config.yaml
n_kv_head: 5
norm: "layernorm"
qk_norm: false
optimizer: "adamw"
Each number is 128 + 32 x the weight over its row's rms, rounded and kept within 0 to 255. Layers, rows and columns count from 0. The size above them is the row's rms in percent of the matrix's.

# layer 5 attention key, 320x320, rms 0.0579, rows 42-45, columns 160-319
size [ 95  86  84  91]
[[113 123 127  95 127  72 138  92  77 142 101 200  80 124 109 102  72 137 199 165 111 134 151 155  68  92 128 140 119 129  93 115 131  73 141 118  41 139  89 112 124 118  63 176 147 137 112 168 133 139 168  92 131 118  98  97 139 136 123 155 133 147 135 178 142 110 134  89 159 151 222 102 134 124 113 105  78 125 140 108  96 119 119  82 114 180 157 173 152 127 137  85 109 104 130 122 186 140 148 111 112 159 103 129  81 114  47 111  57 145  95 190  90  94 151 125 136 105 153 131 116 133 115 149 160  83 138 101 160 141 204  74  89 176  97  95  86  78 135 109 176 141 140  67 122 138  56  51 160 117  86 137 125  97 151 212 138 115 126 127]
 [114 108 148 109 107 138 105  73  92 125 120 179 114 134 110 149  61 133 137 183 153  78 160 105 130 124 125 114 127 133 126 102 145 119 113 127 150 168 131 138 125 155  99  92 146 106 107 174 179 184 134 125 131 110 105 127 131 138 134 119 155 125 120 131 142 135 116 131 141 135 144 131 152 146 137 136 148 148 119 152 116 112 101 100 136 163 151 160 109 162 124  80 135 104 135 109 181 141 200  97  47 155 117  97 118  17  93 153  92 190 147 153 131 110 120 188 122 104  98  86 167 137  92 120 123 107 108 147 141 148 191 132 126 156 116 147 160  91 116 107  77  98 151 169 148 174 121 100 110 103 127 133 132 135 134 255 130 163 139 112]
 [152 145 122  57 130 111 126 137 146 139 134 126 119 121 110 164 183 123 221  62  93 127 133 114 160  88 133 118 127 121  51 113 175 140 133 126 140 120 116 162 123 128  79 122 147 121 133 134 199  95 110  83 118 115 136 135 158 141 161 153 145 122 114 137 133 134 109 142  97 133  91 127 145  86  96 151 144 129 101 100 144 142 180 131 117 122 119 162 132 145 126 201 127 118 117 159 114 131 128 151 255 160 165 106 146 219 111 131 128 164 109 137 152 150 119 150 159 154 151 123 114 115 141 158 121 135 108 138 136 124 115 139 101 108 107  83  93 131 143  66 182 114 125 135 122 122 118 131 120 163 148 128 127 110 138   0 126 175 129 134]
 [123 136 128 142 141 100 139 127 148 137 135 103  94 119 161 124  87 135  75 149 142 185 151 112 118 176 127  92 179 118  99 117 118  90 126 103  86 111  98 111 115  94 103 176 120 107 137  88  95 113 128 129 138 138 130  99 147 160 101 119 130 120 141 152 133 133 155 146 123 104 149 120 101 150 147 115 105 113 147 128 138 106 130 145 115 124 139 141 109 138 160 109 172  97 150 156 117 120 153 150  36 144 128 119 141   1 152 146 128 140 130 125 114 124 128 136 114 139 135 133 148 130  84 127 111 106 109 153 111 119 165 171 144 129 157 140 125 126 120 102 103 123 118 116 113 125  93 128  66 128 144 143 127 128 135 255 144 103 135 128]]
# layer 5 attention query, 320x320, rms 0.0672, rows 43-46, columns 160-319
size [ 83  83  85  79]
[[136 132 133 101 117 133 165 143 113 152 113  96 173 126 106 154 167 158 171 134 124  83 117 121 110  86 123 137 126 159 149 128 138 122 160 173 127 111 196 176 152 151  82  90 183 124 120 126 139 137 136 112 119  93 135 131 121 165 140 100 130 123 126 112 133 105 149 156 157 138 128  90 126  87  39 106  93 145 113 144 110 147  98 127 117 157 140 109  54 179 142  90  98 168 155 175 119  94 151  90 131 120 125 126  51 124  63 122 107 191 174 143  79  98 148 156 140 130 105 113 142 151 133 143 146 151 127 161 129 139 193  91 157 154 114  54 141 184 149 107 138  55 177 149 150 119 139  89 136  97 119 203  90 122 175 113 165 133 135  78]
 [127  91 142 124 123 150 125 156 104 107 137 123 155 116 203 127 146 190 140 103 159 153 124  57 124  96 103  36 134 116 143 127 106 118 162 169 127  99 171  92 134  82 118 136 148 129 114 117 139 104 125 115  71 125 179 130 175 173 161 145  93  55  72 174 119 124 136 193 111  93 108 120  77  92 116 168  49 107 106 109 192 112 127 152 113 107 164 126 132 139 130 168 155 132 124 101 148 147 181  76 164 151  68 132 126 136  89  81 142 141  89 126 115 139 120 147 125 170 155  95 147 136 141 124 148  87 152 175 103 136 137 151 115 110 111 213 152  53 118 135 163 137 146 174 108 131 134 124 116 154 108 138 115  63  98 128 124 104 126  73]
 [147 156 145 143 144 136 150 142 187 142  54 153 144 136 151 155 149 149 171 139  95 160 126 116 100 131 135  36 131 150 206 126 125  95 217 154 150 101 170 112  60 180 158 127 150  92 124  84 120 134  94  96 107 121 115 108 157 185  95 184 158 128 148 161 161 157 125 116 107  84  90 110 113 136 157  76 132  71 148 144 125  99 155 118 142 115 112 117 145  91 147 102 182 146 117 150 110 115 181 108 109 172  90  86 138  94 145 195 158  99 157 105 132 133 150 126  79 184  96  87  87 157 147 115  74 127 139 119 111  63 130 129 154 104 101 141 125 226  81 121 117 124 100 194 136 108 156 172 128 193 113 175 135  96  63 123 141  89 148 225]
 [156 132 128 116 142 126 102 106  94 117  98 144 186 150  95  96 129 156 146 124 138 152 120 142 104  96 130 132 139 112 142 169 131 138 127 149 108 188 145 104 167 111 132 127 121 128 131 118 137 153 189 144 168 140 170  66 135 126 112 161 133 137 171 130  79 137 149  93 180 174  64 124 120 131  90 120 139 104 169 114 124 125 185  87 119 162 162 168 116 158 117 119 146 122 108  88 110 130 108  75 126 164 118 153  65 145  91 149 179 163 103 152  56 110 150  89 174 106 166 126 193 177 143 159 178 181 137 122 103 122 168  83 144 172 153  84 137 113 174 180 116  94  92 121 143  99 145  78 103 127  74 140  92 130  98 110 140 162 107 118]]